{
  "n_layer": 16,
  "d_model": 320,
  "n_head": 10,
  "n_kv_head": 1,
  "head_dim": 32,
  "d_mlp": 1280,
  "vocab_size": 32000,
  "activation": "gelu",
  "norm": "layernorm",
  "norm_place": "pre",
  "norm_eps": 1e-05,
  "positions": "rope",
  "rope_base": 10000.0,
  "rope_fraction": 1.0,
  "qk_norm": false,
  "attn_scale": 0.177,
  "bias": "none",
  "tie_embeddings": true,
  "parallel_block": true,
  "init": "uniform",
  "init_std_qkv": 0.0628,
  "init_std_o": 0.0111,
  "init_std_up": 0.0628,
  "init_std_down": 0.00555,
  "optimizer": "muon_variant",
  "lr": 0.0105,
  "lr_mult_down": 1.5,
  "beta1": 0.95,
  "lr_head": 0.00708,
  "grad_clip": 1.0,
  "warmup_steps": 200,
  "schedule": "wsd",
  "decay_fraction": 0.703,
  "decay_shape": "linear",
  "final_lr_fraction": 0.0,
  "batch_tokens": 262144,
  "seq_len": 1024,
  "doc_mask": false,
  "train_tokens": 1013000000,
  "steps": 3865,
  "dataset": "wikipedia_en"
}
Each number is 500 + 40 x the weight over its row's rms, rounded and kept within 0 to 999. Layers, rows and columns count from 0. Numbers have three digits each. The size before them is the row's rms in percent of the matrix's.

# layer 5 MLP up, 1280x320, rms 0.117, rows 1056-1269, columns 0-63
102:537454530409490571526405477471489501422550485457500546516484501485480432439455578505534449487493559542493599489496478490535528512470466504444487428491565491486500553546493537476493452519516526
101:432540425611520536521477485542505470524466483495514570555457579538469514471445484434505447473421496524487472480448526501504488468524528487501462534506477416510475637392477433517508575501432583
093:507615505538462522470476468467488474490542497481538523450482521509529532410514516532545441492481540464504459514537435491463496428483475434589504478431508501496482520489454532530467471496436445
097:549440457443543452503477464473548515464540502554473464450543505449499543547462491545487512562486563516550492498451558472529506520467504545480487454453433444468492542510514550532546462482502501
096:532492468494454507507429535495558465449555483452483407516537522476529519506537520478522494546508490532544517520507464536486492520454470527503556593488516502503517506516494513561439489578421484
092:501529524548477474489437458538490512412510540499516396510516497430546507465521448470499473462531520479520519480507537544499452465492524432453615518495485495483495490481471549483541452594477501
102:565475494442403481504496516522496471451529481493569453449510554484454534461493513467536528407561456428490490479482427472503551485565535480528527504540511527531569495530514472516441485416499516
110:461528512457535491542540440491510482508470457499541533483511565548450545545573531460562513534534532542460495471510493429509455483481509509541506446419465443513526477445570568470492472532520564
095:450542527530472466527507553451442478440581547506462432507466543472480508466454452515548470588505545434469416534481532486476519548486427518512524522434555470491461501505513515480506511465474535
106:550491489476475487500419464519506541490563532490471589530502537576450531482494490466472523583575456453515457474538558461567487452436473546578434599523491569475533474466496505491554538501494537
101:512522477518417519471488562468548432533535489411488467478495459462539500487533522546592514476510487516480544462598600477473562502536527531552474548521416484460534493522469484459551456497475466
103:534542556501550498584529500476499498490512501506425505523429537425420478483546543552478511431418494509490462608494479473462507498457463489552488490546488543514499479528499517460541515509476515
102:476484467534522463468463541565539517461523454469506524534520468468482520469518491506500505540532454453434444472500537493460538540456518496510425558479459442496602536502501493445516546530435447
097:491503489525474488570474520528450467468529495495486493576526496586568508519494523479468537485495510525608508515533496499472488525491502477521475448467461452489514418504541510464516538518498588
107:554520495492527498518474511538490504495496548471425514561502465453534438448494571528452469457491436480511491477496499526552455488455517518527525527539445460503495527561486465527529533504489519
101:577491568549525472487531541568410497506514545477470471523511566549550487543537462507524570526459477528472533496496543464523443513546500563422504552609480501574481481455504536530478537467483438
094:596461516511544553506564498468519557484584450459567493417524515514489437489524511490492376521510531502545479521535531577526489503543481501484440609467530479511536515560494523469493442457513572
103:472546539519484493491493494476527533459500555524488527497507480516537469479495521503502573507475520515581437546524514484494537529499419439492510398442523583476504468537496475451498428454471492
099:492478463516500535448441521445451536462515496449437447485556511467492483492483580397528527531471547539505525480493501467502500527504512451556553449470463596510454453508579502518477609507502436
097:428452498541503446453514515441402540470468461522488478481449461574460485473550551438503484525523490536527470555505501504469471497511550537539431555569540569499563496536561550464562538459468491
096:509513492552533489523492485460517526527453516480421519527460452516487464511449576435463472560556468464513497473445455555421494530545497559505509498441471496439464510493486510475533527452553512
101:444542549492546474450513597547502589460533433445524512529542529539504560512493460493525477505440512473460446500481479497513519535511499520523524490492487525466550475490487506523479494474506537
106:487512545507443555450581548557496597470478519463545531553506609576520420456435536496439488493491525525505584453496507490503568449485445468502449435523472559522485553544516514491519496493463439
101:455510519488463518512487467447437519456454494520515401516452436559463521523491536515501482570456539476508542498535488477501420465510518570468432527501481512461510544439487438533529542570538494
094:518547436474469477517496450440489440491495622517550529549517518548513509542493450479439514503444506513477480452505352516483491555512436548487511470489487496458553556457518490510549454507450399
102:542540509428534532485482482561491463521428548484522515453494496452489552487463454493514454545523490526460483501480482546552451532494498524534528408509505496529494448546517539523523496498546523
101:507511451434455542527488533444524439459482452430521499486489447523552480572550550550556526492463523519500512499514453435482539512514605489452461508502526579473443451497501461457393491506439501
097:453494461449499499471413465403576469478473475565446498500454532481486471427533501572505550553520513468513496520495433528529498438529532519555533490466523545515540582469456510494519569488459516
100:400546471427587450492519476563415504477541503563540619560516524495519488532499528460523469516530488471488561486452469479534466462525481473530474483541574553447486451488466495500465473531486517
101:546554474470544517471488531504562489551485514501463505528552434504566536442508471436490471470462426523524430485499473529475498544501437461529498500556518524485518463538612464520434458507458508
101:528464548551535506514477589492427519478491540527605408513489543564459445502566545521455545476490450515495543561503454433469527480509520545438444439396483470513437485514504436499471497531506498
105:527440566491474486476469484464471538543490479531454544528426496513563480552526532496495436492434534528562529404506478497517480528482423521483542434493497558513526460481514507377517511513415461
100:471495480573539570408542522531489489433508558513513468589540492521515462500514515555469537483582470529561485533441464503500535463520459589476524497475539547489502516512495434470555509482537473
116:474564503521451574407566467481482458558544490521489450504535529493498527595448484504432476503516491493469471468476445453440464503499484502532496492458501450438512531529494481525483468502479486
094:546566532494518552505436493498463471410529499497511488479516583458491414492499504483515467495534478487515527479599470475512567519536523546545558436440488573582501457479503529428511509498602520
101:448524512544480558503495546479455494437530540514505589520510519399584544500528470534457515473466502507513480527531495514403540486506534472514465480477473451494521479491520446589504494509448466
104:572497486524470537501543471513435516408485544540551486522503495522519442494543473485464517533464512487461529505559497561529464548467492520499468558467437535450481532514547539494555576511394506
097:550472529506452556505452446468446452447489497410544484475538494488529484544459528553566460517449507434515590453526537569546491493541481506486539524531481586463528457494474581432482496510533477
093:489557549503566496505465421534518569418493464488526469502478507479533435467467435539479511558476488425490464505489470518506496561480514444496484528459506508464504463487498524434493524501460503
106:535529490508544497487446492474476558465561563576454501537480434506440447513572568488499580543452557468417584495477499482490471575532483503475509488459494466492503528478433510512455474449494483
113:453514432507495498503477456511399469498523479565476495518529455511452565608449497522540510502456555520526492407591557501463555530543546471525484495475530582538462510486490545489525485474494513
094:548505556427438544571491506556468513427444503519507477434514459521525463480491485524433499490462509518482567486460513493464518536505492495529512452395506452487468487516446505453472545494584445
096:464536532570553505532503561437490527524477472535499513516475529578492532506531522492476539546538542501460483503475470497504520493529455513524454494502519485456523485480454518460482511577525474
095:499506515500520529563481490437469454513518500531487500511476534514561480466448451463497549533484506488524509379480501466507534469563443505477470472484534491501531554494466438452487475483547497
107:521431448528491570528526567471484481515510556546451484489505515440455507433502540555488473545529525446506495569566522514483544495539502509516490591530545486508491467482554454452446500481503494
093:529438505482511465563426425517525435516498456513472530517500505501472459514459467531463508506490509543552510470495539474459514477472527510475479464478528554564445499534546519499505540550458486
093:468530545551498612518473540564507467517500504472509500475505500507516547523493511444445445515473474444572445488445553430462536513489455449579532511500519516466464478550469529481439665527469547
091:487478459532571545454419479476429543538482497527559458471593495494428551547501498493413531531422469499453494450460493508516539495476510402509488517486450500531527532511501501524486546498495510
099:611474476536473499542481465499445556508485585578537472475494512535465541426484483563590500499498494501452467411455471550477476443462520450450462449528497454497537472498508546536498438476563572
101:580529502451520517480476497498469484498605524459480440504506511464504519501500523514466548466473453617505528472518515544468534485513487511476581506500527602522534450510529519477511456528467474
096:444544569488491521489532482540568525450469517516530476577523463504489576580450521493550488423518568499583557514484473460496492518417519465483546481533545461484506523541453531578549498551526498
097:508491582446487539478491482412467444516530482475439485527494451523454530419500560432482505506516477556592531507445451513483532592535463515472558489480425512523404439415441495510420467494611459
091:492475514536466448505475474457463458479498516518572480555500465457470481482500562509546440503415519498473445492505479520415484548461526530523470480479475445387496503534491483468402530517500489
095:551507484562409519483485487430491571455512483510505488510534490480548501450533498527535554500518526486463557502416508486447501573484554536444477479413556527503573504510534494546487571494499452
098:435436535478426497469486498427524514513553493540448478466477438537496514510469460499516488498540483503512456527500465538563409544506482502549508473456512552448483471515524517482597584463492461
094:551481490522532510518566465456485508507476423538493480486491485516397549489439540498509479602540558457531546547526451518519484532574494458471536529478552523450479478448513522487524473450481454
105:501586558505478388503528456431504463538466481454594500575514412463481560503466529502465504500456550495483527532497528531442517565479482500499587586417575518536545482453464536490506498458513539
100:501493518495470421478482581508518585455521597477535518534445434504511520472548452503498481435487571530501490524391447457454457527479506532526533502512513485485565472522513575499500537461445542
107:485522443540496525487466440444530560510506457500553496510522489473408460590440467531479488497529481462510472520555520475498554473516495552512492588488461477518532529512525466496529482541537517
090:503436514463502461544495469384546536501402552553494424535488486498527484545494534483430523579456578548531416431564486455510492475519500543559400470537539472481453410555482470504500490465534490
096:466517444540550527558505554467514496496502482491513538596521461414505486428566518485527488509528504474541529489500577501514532491560543477485488459513487428516485480520430494516494479461530521
090:528548493551461482483509500527538580480547477485463472488463512483494475529576460532480539485466448522491484574486500485578530526489521437494493503500547408492479469518527547447476494528516455
094:495506523501499557529464464518500491527515491547408496419586512440500530502478496446501549502534483487521527534513526496474487521550506468476445537461498424510439434483565501524423473436518562
107:542540475461480513506490571534533563449451593469513453575500454508480493530502424479479541541440486545526527541519500548551457444532531548423519455616425518454490603473499504547495524436485510
106:517472498500404532456465563515541508480522572442545485530487479563462503483402556465400573510533511540458517436473478435452505510462537517525503429492464551579491476557545462466405508533504501
097:474445461463515539516518526477515556510537555504467543490471497410585553570534493484485456512503471427472475397461527521522490492517536503462562547525472448510561559385456519493555569531454512
096:559566451449516558494532517497512480464462450383519455478424526525501488496517553432558466427481510556468472468478500541514510471522479489456425478530520490521485563582504490459503507485559617
094:569520534518591505554495444490461448479501481447531501502514453531543433568431546487459437445505525583486593442500512448464542539450474481507528572478445556491472482481523403524467486582554526
104:522465517534492523503514539544394565469569543454553489539515518507514506538430488504446552441570452434424542516544482512483537556469502483460470507421433437525459525499535543485472533477431493
099:496514485590512531517510439521473545513526524456464476511463545494545539516503532531548452438501526503482476453499517521553461548449518479460568540562451539484515485481516502470516546470494551
093:564517484525480542453542458561530523516518428515509569503555625451510517582467460609511521400482475557488511401477532490468474539502493503504485544462522472457546543545531563551444507540535498
107:444581454474471453475517492501506515471449551466535621499493503463503503461541472445488510513523521541522505523543553458562550396587539518442442499479439447490483533538514527531495585557529486
096:428584528490505502506543480519441454441532517543546494528482507473487540432435516533578468551511441534535574526532507494585463527500569513511465466517524514459431444529523536480455510521524471
104:471522421515461465466474472491485501519511575554472528460589436471465495500509482402535512506488463589464478387488557500448544537533467514517416371490497506514447435481444513505486575461489512
096:489438503557490478516570456509512483464479506503509505524524554515526455547515477617441501468501460588553556515406530501535485489484513544537441455553496540510480522542487460497453506456508497
098:519400469533565525498461510513507458461492575473512477522510457481467465515481429489549558515508532481512495516515446449524486583523538564492475558522521525439493553436462504509509448497554466
099:527526571481440495494464491488465510581615490432533505526482462484435511535462444475461461558546492494496503424508555429525471459526555560509494544465558461525489468509475439466517504526552462
114:499508476421460488459449508527488473551517445465513542505578537540467478483518495442535553510449564493549488453518540514450515454517465497437476418395484445503463538515425513502457530556422502
099:531570421504513527439514538518429513498473513487546492460484477504561499530445488549597475488477521553512496531531498562470540477453431500525476469566383503513460517530568518474527552469511517
103:468472424547547456473499487490387541524501518528514443469527448476491569553592475529522544544423432432478513467487554455511545553481518514453502477451457527474491389530509458475511499436519521
096:491490553580451502560518547518476552486435496453561477401486460465461549546515539540520514512430455506576474488500516509532446523453469478486448438521533554554504496569448508505485546493460464
094:523544507545461563506522484486525525490551460519509457480446578522496489518401528409531530422504580560411512491535454532459472492530456466559459478518542523444531469427523561486510446472389513
098:578530510520526529497464551600504505571540502600479551469432502421522531501581505495487542454496491483525517401458490473448561531527530485590510561534511547501462531522553443428484525474475562
098:485493503510490539580532580489513541486468488467506498494465475480521442536509545511539503419480526441601461433518493487498488537522456552499540552490515532512500474535519536507499544481476503
094:508496562413504565547516483522468467560517553552431482525496526468499513481509444438504514555400481531518493502503499509505436511505542492549575532487561462461493481527523486478469543536495527
084:507496473464487498465509535521443543545493573505538503493527504504484581495477521505577473494477468514451507492463516469535476443516533473488499494500585451429457424518541528503490468521487426
094:576544513494433517486556514501541566473488510495498517493546581562472492470584477483528500510567457618513511522475427536509507486524467515467468481559487519519485513444550474532468520500525513
089:476533586453574523460482476518469481524452528450479495535486573420520485616461471468459484416532410444511508476543468502478524547474517488529502512501535521542523562499550456429508457486468441
099:515557482516454480488498478518520472475516527539415481476489523492529489619480408505492516505522504456635539430467505554441571509425535489493477546527557516547560491485531546511538513429472508
095:490522451520444473500414480493525572477475487492527502456425595502495572491525481397488519475541558464422551520541459457455481451472531510523452439538513451477513438533488483499497491490500537
096:459522484478518479491403450523452535504490525556561521532515547406506472489531500536471507455497470525524439523544487484503473508477532455473560534566520458474452540511540493477488524464462515
098:523500512482507496575501495470542503521508534479447484472482533508511514424490506498555514529538518544556549560441571491503511529477530544533533593509564519489544514461511529484520464486501484
102:504485578487507507500496503481546480515482524489452461480449498542443499546528459523526391450528504557486484548524510558485521487557488516587529485462513505469477492523541551478558493523497541
101:508486466498445492475535506518505498490517500566527470488507467506457491475471521442496450511562576551488542608532456456566511492496523372557602504417524490518505467533579499545491468491474531
093:539493477522429520511495519489463504479501492466526554456486475497511503572450517471484519536536483526519527503498457442534502522407461501603508438532535514547561481585386453449453449526497527
094:490524464425457516520523474540481520497455510505465406520427533515503458516563483492492536497536513482456492478519476481465476549503551572497475581558544456525462477523509480510500426523497548
108:451518532507475538476458458533508535471532469539492588510502507512529517494457470521511476532445489531529498478435458428422562548426546477511576417572559465463505423451531521500491491575532447
109:450540489445480497463531454534501544531472479514489501496505506504441474566493518513505512533475401473556419548503518486570540484519483539596418488462483506535524507526521516498442572459486543
092:463602505616454483476506425465544587448495575545445426465433454492516496555470515513504558513509472524502508466545469480540527542548572479505482475475534446442518522560498493505488470564453455
095:555555529514482503530460521438485495463548481491505449421496550498579415498535552518556435500512503519492513478465483563471532532573513514531460530440516416545528446444541518493511468468525488
094:522543629509489500456480441568455498419519508451487579473494493415530583499587425506568508430551549487486500501523441481501533535532488473479452550478482502478530531493446523521420447530503503
093:543571531461527452526484467482513552510550508471465526501507554494508532539455487480551479496519484456519452534584568493491515469518535438484404448435525535471501571546510573476522551572518488
101:537536570477519496552519497481582570513533484471455553528508508433529468553497452451472556463482474526511497518445468530484397532496510558519518469528454508412450386481470542532476553532478502
122:504554533528533516486532486565546508503479537579499503524501484460474453452521494499533511507519515489529519487517516505507499510512500514600523572420472530466450525460523507514462525544518499
095:455527488563434515511479445489463486503498518452432560507515507486456560493466430509504524498498454425473562478511470471444467575476524483424496512469504505514460549471486579498500518529454459
102:502552449538499560425500545468541534501461528534542520483513558370480462580510520465478441544538500494544465516525480487506550471496474523460515486516449509547491440482449479491466527531432497
094:484460491543565516514479512497467494463497512517506372537573490444515500457522450540508419448553483566536462510589502537484528561554506593549504541525517464457459508504595433455560383502447591
105:430564557536490460500506512432499463495535521506538443480450482484520525515496472510451468580550530420514560459442430505432523448510592506504516463500518516524466525510463497526537489499446523
096:501547448465556432552481502513479484446479456500608518531467460519541486526441563546526551494529499479571448426456458505514472574476491515544480537475471520505532469513526471501497537490560517
092:447494504495526502520481483508546526474432478510545510396461540512452431450522439437528469509518488504524420507494516505533515494532549528509495502573500472518494499517519462474571481454437527
099:584565545497519532438465444504567421466463453479483540551534528498492564523541512524495432535489485513546475543499525547441515496458535461502557448472463462548504504526471560484428478473460453
097:458489497511538485592468459451499513502532495422473509521482436572467543457452543521526496518497504465526516500505478477498481518530506498580516514502457401501477487471526386524492535483513481
095:521472525539468469504491462481500476499475517510469515469571559581561518511475482465538498531449436485489504531468508532513506434514526496560553515549483440464470493505534459556523460501521446
100:509496536460412453569510531555569455568482512514514541542492488577505529529439525464521485456521521479492474438478469475414561573550395519459492510510524441504505472476445481513434518459492497
105:461604475476425496466497467500495532472539413563491498529474563562475491459532489487560452493475536532495507453407478555564538466480502512472507474498528518506526471533525505603504505441569486
095:500437511480532523521481458466498506462523478487578472429477478513520494389482475533538502526470453507532466490527452492513540509464567484561533449519528524566550548461515522527434510506489549
106:540522543566488461493493523465447445469514519506450509511543488488481535479543601525532459492458490491536525501501535491448520427521471509448525522415446528503473502514466447530383529506507341
097:579511526492543550547466583511575535493484551504490512551478572506452578462478464486454454518481503469466511518563493529555482473552449434520516570554479511478499509535524482538471488505456585
094:450528471514515460479497423490414497429460491416464511521534492493495521440560511516483520554544528580529516551544481558532504598462526476495484407504488525513502546558521503489540428594525521
103:490497573526453505519513540468489560500519502452502495538458496474544478511482524528567513456523494539575523501512460419513479423544434515486438484460512460449484461528478470528500481550464536
102:555528518455516506512515456516541508512533466536514555463577481409476484442473504500527531416453443485529460541467504504499451467553486478507518476469527429581556495604481503507488494477498460
110:548529425463488438495506517490503482456516547479545535543464548503487510491475492495576540506522503433499483511568554513441499514559459475519460508495463592455483494486541503515479446485509493
099:492524487524598623511527478491457472538479452536500506505549453516521467519510479548479535458513511513471494615479530473450480424484546467504489500496472487541475497506529500507475536443476528
102:487531526506548493471508494516554547491485473591452525473460487500416527536550553486404452558513433503454532450490528547504591463500482492527458523517502558480512535475449513515514441469463488
097:489502528430549562507508498524487513511543504509474580511526541438510481545481464491536480439513461591505535550454503477582545409547413471536506491454570511544543528507528548407485489432560586
106:531451495556528463449496466505455499456442472414517566535524500517510467523541506556494470483473441472575534550559453481454525474464578538486534403511539412534556445443479546509545491545409521
094:462519543490542481423457529508452503460498441445462513584476506549527445545528540493520458448516504579520482499499471505464549499474419448505426472537434477585525509473408525564569518498494501
098:535558525414514535510526542495472480538508504496524493466477434489551520534598493574512506593483459517512483438474555494560582560595533547516484444538502489530546498535481507559498517481531530
100:494528451553455470558464436463457459511515448516487487508501524522436518495508473482553453543495502494559530492524523467493483434513498472419453439543513559424559470388567526502488509487530522
098:535514535507455528466506547551411509485477513485504504476436515536430472466623472445515555518457563599565507434489431508539525533546470488542560449493507500455449475465541501492454490489547500
091:522553524482565520504572546517478518550531532442505502523482499461410535492524494483548560467462485451554498467463469463563475507490496469456490484465509512455547480514577522546488517450471519
104:497547494506527466478529542539479487501532510542501451394470454545419507514509503541518488480472483418495479545486468519442478470456448484479557508493491493513478536491475450479532480543495504
099:450465511563523473491531464489446507519470508564492519514445498437555500537510525538463502467435473549509514476479458487505466524570466575463528505521487520507557535450535428544534597508499434
098:575461593493558480489515495542517523438586440527468471445524479406483525452560499515508504509504381510482491482500460512499438428537468458506513453475546554496482529436509502528505484489445477
090:557444509526544475487477542482469485470548514553501495512426560497513504555549505466468494508475500416531486447519534438513559503531530485530482508519473525436540514528528500592408548519501494
095:484479463545475560518514562492469455471523485541469454493470556471474487546506538548521506476470516493496436448547412561487526508560598435447497470507480535484469525511495484534496538484473495
104:513474516580572437543513510514451558472545507548526506518476461515558476473554457543453498457382547462630522523557429527436530536490509457497543518581488462507524506473528515471499488451587505
095:540524513519451531543525462518477531559438538508467483460522435471488522565511527487511505544502527573527521558569442508476487559490506462462529510519499633569482475477494535536463550455483496
099:487441501533506499502518464461454511476516494456492390470501498535492481461524493524544487447421450552491456516548464549397504520410552481476566438523463434532518526575470488530558492532455492
096:564571521504571471550445481461491510471567551492444442547559539527515463482508517429487461519519457490561443459471390550542517541546521523470515550517469564511477528522516513477532474549541435
097:519482517468526538497500473437487534513502561474533537475463402502539477490520514464543468500456452555460526509521499475616546501522447511599470494497505511477504473466488569484517467503569493
101:395490582463494502506520511539387460490415455522468481532480506459548487508588433471475485458504532499530495491463508481488495460440515484490443441497506481518482535585479480499381493537519508
096:484433446488555512525456499455493513523487529459528492471520487548486467457497542476522588546583524579549523472445480432560525497521540508468578527474552496497483520441482526509512522502528481
092:475492483483476441483522420498516451542484526499460524466485393514501521497554487437476536491520452470509476500404544510503493472478493443515490535458569534494552477463550469440567546514429532
097:541535582489465464441511551547419444537465566500495488511479550495459554512507501506501512526520483486539509482458563446439461510448474505524553499495518399555513427521401508519446528508563455
091:488495483506500459519489567515546429466475489565542455471428480492458575524450541567480484536503509502434492557507542577455469476499464443470440488504509518504576479483515555550438539425466481
102:471532546526451508532507505561508476471521497534508493488487490512490513532434490442492498539501507481520540484488475513543459553490488559535485516521497496510445536454472613584555545470561508
090:520548411499388519474491519540490488464492472624424473507539499505491577537494522543511461534601460494480512508503473546421548538517528499471541443500485556454515474504515484511563462436547505
093:529541568573514529395538522479519561527536496463558557469549521420493520443512497541554519523456501551483517491537548481549498483543486528457533475514545481465510509490501521435539478493468502
102:572459563494445557545543530509559446500458566473506590471477527488509521484516465547543489401461539525498481520509520479487564500516463469502546479598496551461572452483528457504457491555492508
106:478495415562558509508524488521457437524512496506495497489567503540551482510451413464511579544482573478444499457488573471550472546494511499483498508491527518498507472471556509476537495407512470
105:498516470568489527506510489496490582467559455486478497482486486568465437535484523468539516447417526513437514532495510509383482529465543558485474511539526516545460507546492530460544493477510591
099:419537454488508522521521486462534508558475514492461413457442435427478529457476469507526454445477468486563511577434539472499540512494496441512489382503522573512504493498509514492453499552509536
101:547516480442470500511531494465565549498490453493434580533556506477444515475530479554488504537492488588448511498562521517444540526536537555538516458530484526477512479532419454531576482469518572
100:555504478466460454487514580437535558539510515462502446552479481536459460476434520556521439443464500491521448564483495496483566500446605479482531465454435418572524538565524475459522484480499559
109:473445536487469498457498525458572443462504522492511488476601464406463507536446470486523518501481417408480499392494548424498518488483494469503517415521526518494488459495488475515481505472502475
103:422470513570575472488444500496522456485536561513538475500451531531449493488495533512575427522459472540512541523487474496502529510554406505570472544517553522486494430539487558505462484473462545
096:547532487520500546447513460452439499539505506523419465446528417506511491548528403495471423481496429449505458448485525485500507473509556416546513469443541477514532480489401498495489496584417558
108:560539469477519472539434478492522500501417488566542551500449507545482497413548578530510535471521496520467528476528466488464538515488414586578483519462529498529557549499453461483495451475525506
095:501503515486526510470503517474446440547487533511404471522446555469519578510547555492539433519440460441545507496501478541599483457486459550498506529429554552504513528451468579418460550493554512
104:442484542464518526500510478577526462459548511537486505434460453551513417458464432535517475455513464460554493545467456438513510521491451578544498537498476491496461490490541591515498498517554490
097:471599544513512527480534606507493505557493507485478539424500442505506474501519511495534468545534430493455525526509562519467486473505459507485442505467548543414491546536488507492562565538444464
094:460514458457535489515497469486524479527490524530559498488504443417454539490481449532530441483517558537494524502464460581533517541526503492457472531555481483506468610502510463521453486527501516
097:526439517520463542434555509480520442479508458549520525502477504484448518497507590537515503482476514521571525505497532525519503553522535417491439501450520601475515476464514490541568540490538562
098:464472442548514471522521426533485518569523457505509530439433523499527473471461532415449396573506517538519494459449496472449512464567493570543539396492447466489498463545547455478458536444486544
095:499503494427507498476567503547544559474511479449485503575519511510440521448493572514514492540492517531547437485533474534497511471555498517520513452533507478437448464450449487560486514524482531
096:468561550512545464444531484539521417429409454511519526475452530518511547497471555440495486560445512430522497517536510527500524471515455550475523459539494508552476455436563603545500500584498475
100:449502515466509423514489515536434569476560466487463468491527518511451467460427504528446549527459476504501504469513482575430428470503469450433488525467518505479434477584580505505503518484535498
091:479505546492533473436503509468489418613501535408496543477443496471504517494472485504403491486502519473480515460547515477538462492548466481537490522482498539526464511467492455481489449471465599
103:507567537551509503532596522477515519526580538515543508482540470520473503495481499520457503515503460446521477439471528477492506551531435423410545441499476483580459536496489531529490492542492470
099:503530562504479452499550504447523460487494512526526532455422454470483462451579549528499469479532489429496466453444492503498473498482453547491516531361551497486455516436502479518437487463478540
110:498503497526511456524459568563535520454467555515423522449526439545570507476422504559551485497420551477443564514450564540499546494468442524574485501510481511481402542410532579500512557466516509
091:458507591597421533517580547493487564469459461531498344512518492501493532493530538510521512418480506538515476501515490573516432470539518545536488599501548458539478544437533539419480529517507487
089:491474511515509523481497506439509491543546431491494483485475498496475507397460553487504461470565447533551453533444541436525599500513528518575540476535501485504460502474620489453486556425470506
110:464477427536488462500516449516538513491515468478475526561525483575508494534482471453435447476502512458451539511461521539498517438581513509460426478494501538529507467499504519446497518460538507
096:486450577492499495583515544529480511525486409486519571500564478458571526489457480482527566626534523448479538393454543521488505471460520493454562528491475577497504469507511520482528504531518539
103:491439519425510553521553496499514494388514496503490463496463504525527522560511525461538484526481420492590526532493465474497517535446507501465484478454421487457450479585530507477453551413467528
101:528561495535566572519540471464523540491533543514503523446491490537507484464516484473440628441511522554509502487508475497490505487488470508567399521507462492533475513535558497492443452493534536
103:542550537484480504454511504493430521499516528485462564514517542454562499549511532477459528467484466421495506541498487508561511557422533476560475456457475398535574436475498515491542550498561529
100:571466529497477505463597475498526541490497492527513436453471460506570512438526410507569512506486500568502482493487520441538458531517526517467437544535505570464548486460462643515438497498457492
099:522449488425566552478533483538534461464480491513450554455459497470496518531480641506484403501549453512513518429546560492521495501549449508428538529498530518521473492522456459442484402525526519
090:473561546469463485521560459517520475496484531527496486464452453496466423480511473525561464465530439516509525544520545491514475456483511513486499472600599523457513505567498453498467497528485505
096:512523573496557536531476487477502489495472474468447524534486491522507521500515449410476583520447559484451492465529408503554481600510521526453502492517441519533542454491472437476468516496506562
095:465572617531541498492490481447546487489501484498527503486510563474489429502492441520474509479404447520463516540528442529460518493556484532396524452505509511508406461548483473530433473470506516
098:507450546556570526500477481504440500458509520508519497547488581494513520450534534565523513531498519532515531478485513545524505507412527548443422546496491530503464563527532583512469456502488444
099:500475510503551494513531511503441513488446546458503463492509525507587460502511487454462445515524528491469474518441498500511530554418482462561510496545493458497509576480492469462543555524518468
103:571512447586473541494524504477524548503487523506494539495447517539370534460411534526537546502527511495550496450476510531516472506571567433536598487439465501506555416425518554487499478547525519
100:505488509529520577425516574493490478467439475487458462419487440503475545473454501500531516507503491564472562441511489460534513476539519505479500525448505526440480479411601448547524520617459529
097:527487471503528448508512517492528538541512523461416574513528466511443502416531482441519508547490470490558456523575474543551499452518505486569594421575477501406484481463563518505539475515455489
108:563527481522434525419530599507465480456504555508528421512416483507486475544512510499554466511502507563445550442570488449524478432552436516453505494482459471503549496490518540500519486518551489
108:494488499504406459469528466475479508477509573457488482433454485510464528487553537516456548440522531500547475525487516500516509556483565441535467488479525516552592549449489534467432520522602469
098:552518497478471404459544502454477549489389446437472461509530542546547508539464507514510527507487472485478522542509498444469507468576415544465487468569506555515465531569445480510502490514547513
099:447600563457505455455493556534495484504482581464479467523502489491469493422428521461553527502470528533559486541485528510543543557453451514447553483463525418554476540424466519458548442489474465
092:509515535533515481517520531458491530484443436551531535516474527469525512603514532562426502504520492546495560523499509564520513508485582516545500435532567516496517461489449524583582486549522563
092:516513549477481515517517455413459464431570522489466507502434491447519475484493534514460515488566483525509466513468516454486454504572512512518522478538467497489464521491456498492479475466508492
101:498563441488554517562497500556494523466509445430474454525516510441489476550536431450548513491428489472493495584485447481485483564486509503481544554461443504464555516468549538519411472453520460
101:475539495461510559506440457434583547522560520532529460574562574486501512509474447521460479414410570478509428476480493479469468508555557476573505426519460521526564512548423522476464482485495533
096:488527519429544526496531511497543472492504536471414512474509531531504457531543489523518466466514536465529468505479491495502485450521499478474516475530534488441557449522500497465488486530602494
115:474519483442452438523511489482539449472525464461502552521472473520412533557512488467491475453471479461440503477489578435428500474548526509471480513436533484518528514487541534516525395536526434
106:490528534425543523443477470543486532522523519465495475549467536552540544548430457514580572479469490471487495486477455513435533503543450550483522473534520470505522510491527536523512543483535522
103:498476561470515523491435566517516501548480552412532416543478507499429487517528518420478509482540503563463389556430427554465502428495513489501506518579527487536467519473538445490442516477519545
097:501570546450487450542513475523404482550492492458426516462532404462504503503542516513574593512476480451569501528507519449521570599498504552498463460556524518536496527455436530479491470482527489
100:521548533435484540559517525430477464522481466530514490507523502545521500475521490495502552512497449449389513505461462497519517601479536564520535543525536531470554570501520492544486522536437575
102:445428404504430473497514371463517436586442499518505466497576528535480491506477514497526515484481544498477444488488530489476467613510447491522508529531517605460505436512508528473499468515424445
107:470518454527548497491548566465544494505574598499549493530557476483492551458478554487541540479540421531555394505571498466426472533447562526454486467506425486470454529479526520494448470463474510
101:611484586476495491444505506558498475470563516425556538464558479485508562470486506502490580478510432544541423527462515482504509532523540470459504423406439449478511494461477561525466466530512421
093:444472502553519539477541465465555502457450474440528501463514532558517529459454554470437487460601510505567474544464499509496493502561530473561512465600442556473479581485492497470487432451425491
097:509533513425470535488532445497477557429571527437382507460445478520545454498518505543433508487511478457509508502541507525553511507480545497414508499481472429540511466516538505464476489519504474
100:497569481519508474527520513452492506495442477613517548432536493485469570510515500539497564488563448491500487493432537580456471518608476570528480504559378525491500558410496516482472519455552557
099:544528589433494498520492433439491471565514495503495563475443487488490579464501492454570510508468501573548528479551460439545541441486535520556500477457532527500449520481499473576450471475480457
093:481464436484608462495498436456490471532531526470493461511558471537497515493519451533501489471511588471533491535503558509528451534553430530542485483446470457536501460512596507495505556433498537
096:564532458529481495465460536496502462501489430441532534446508449573438490480456519470545465582483529462570488484560493550476558573454500495501499518532534541590486421430566465440509481410441453
096:471455475511477476428585477440510544535466574509514486478542444453515493499538402556468499459476545511524489487523510500512469482586428477502509486592433484466542468488451531543517530477504623
107:464554453517463531469522509473426541454557495472555520505435472504523453523514523570444531433464460534586495494559440475509536480497521531457504459462497520458502482480581563502452515548557530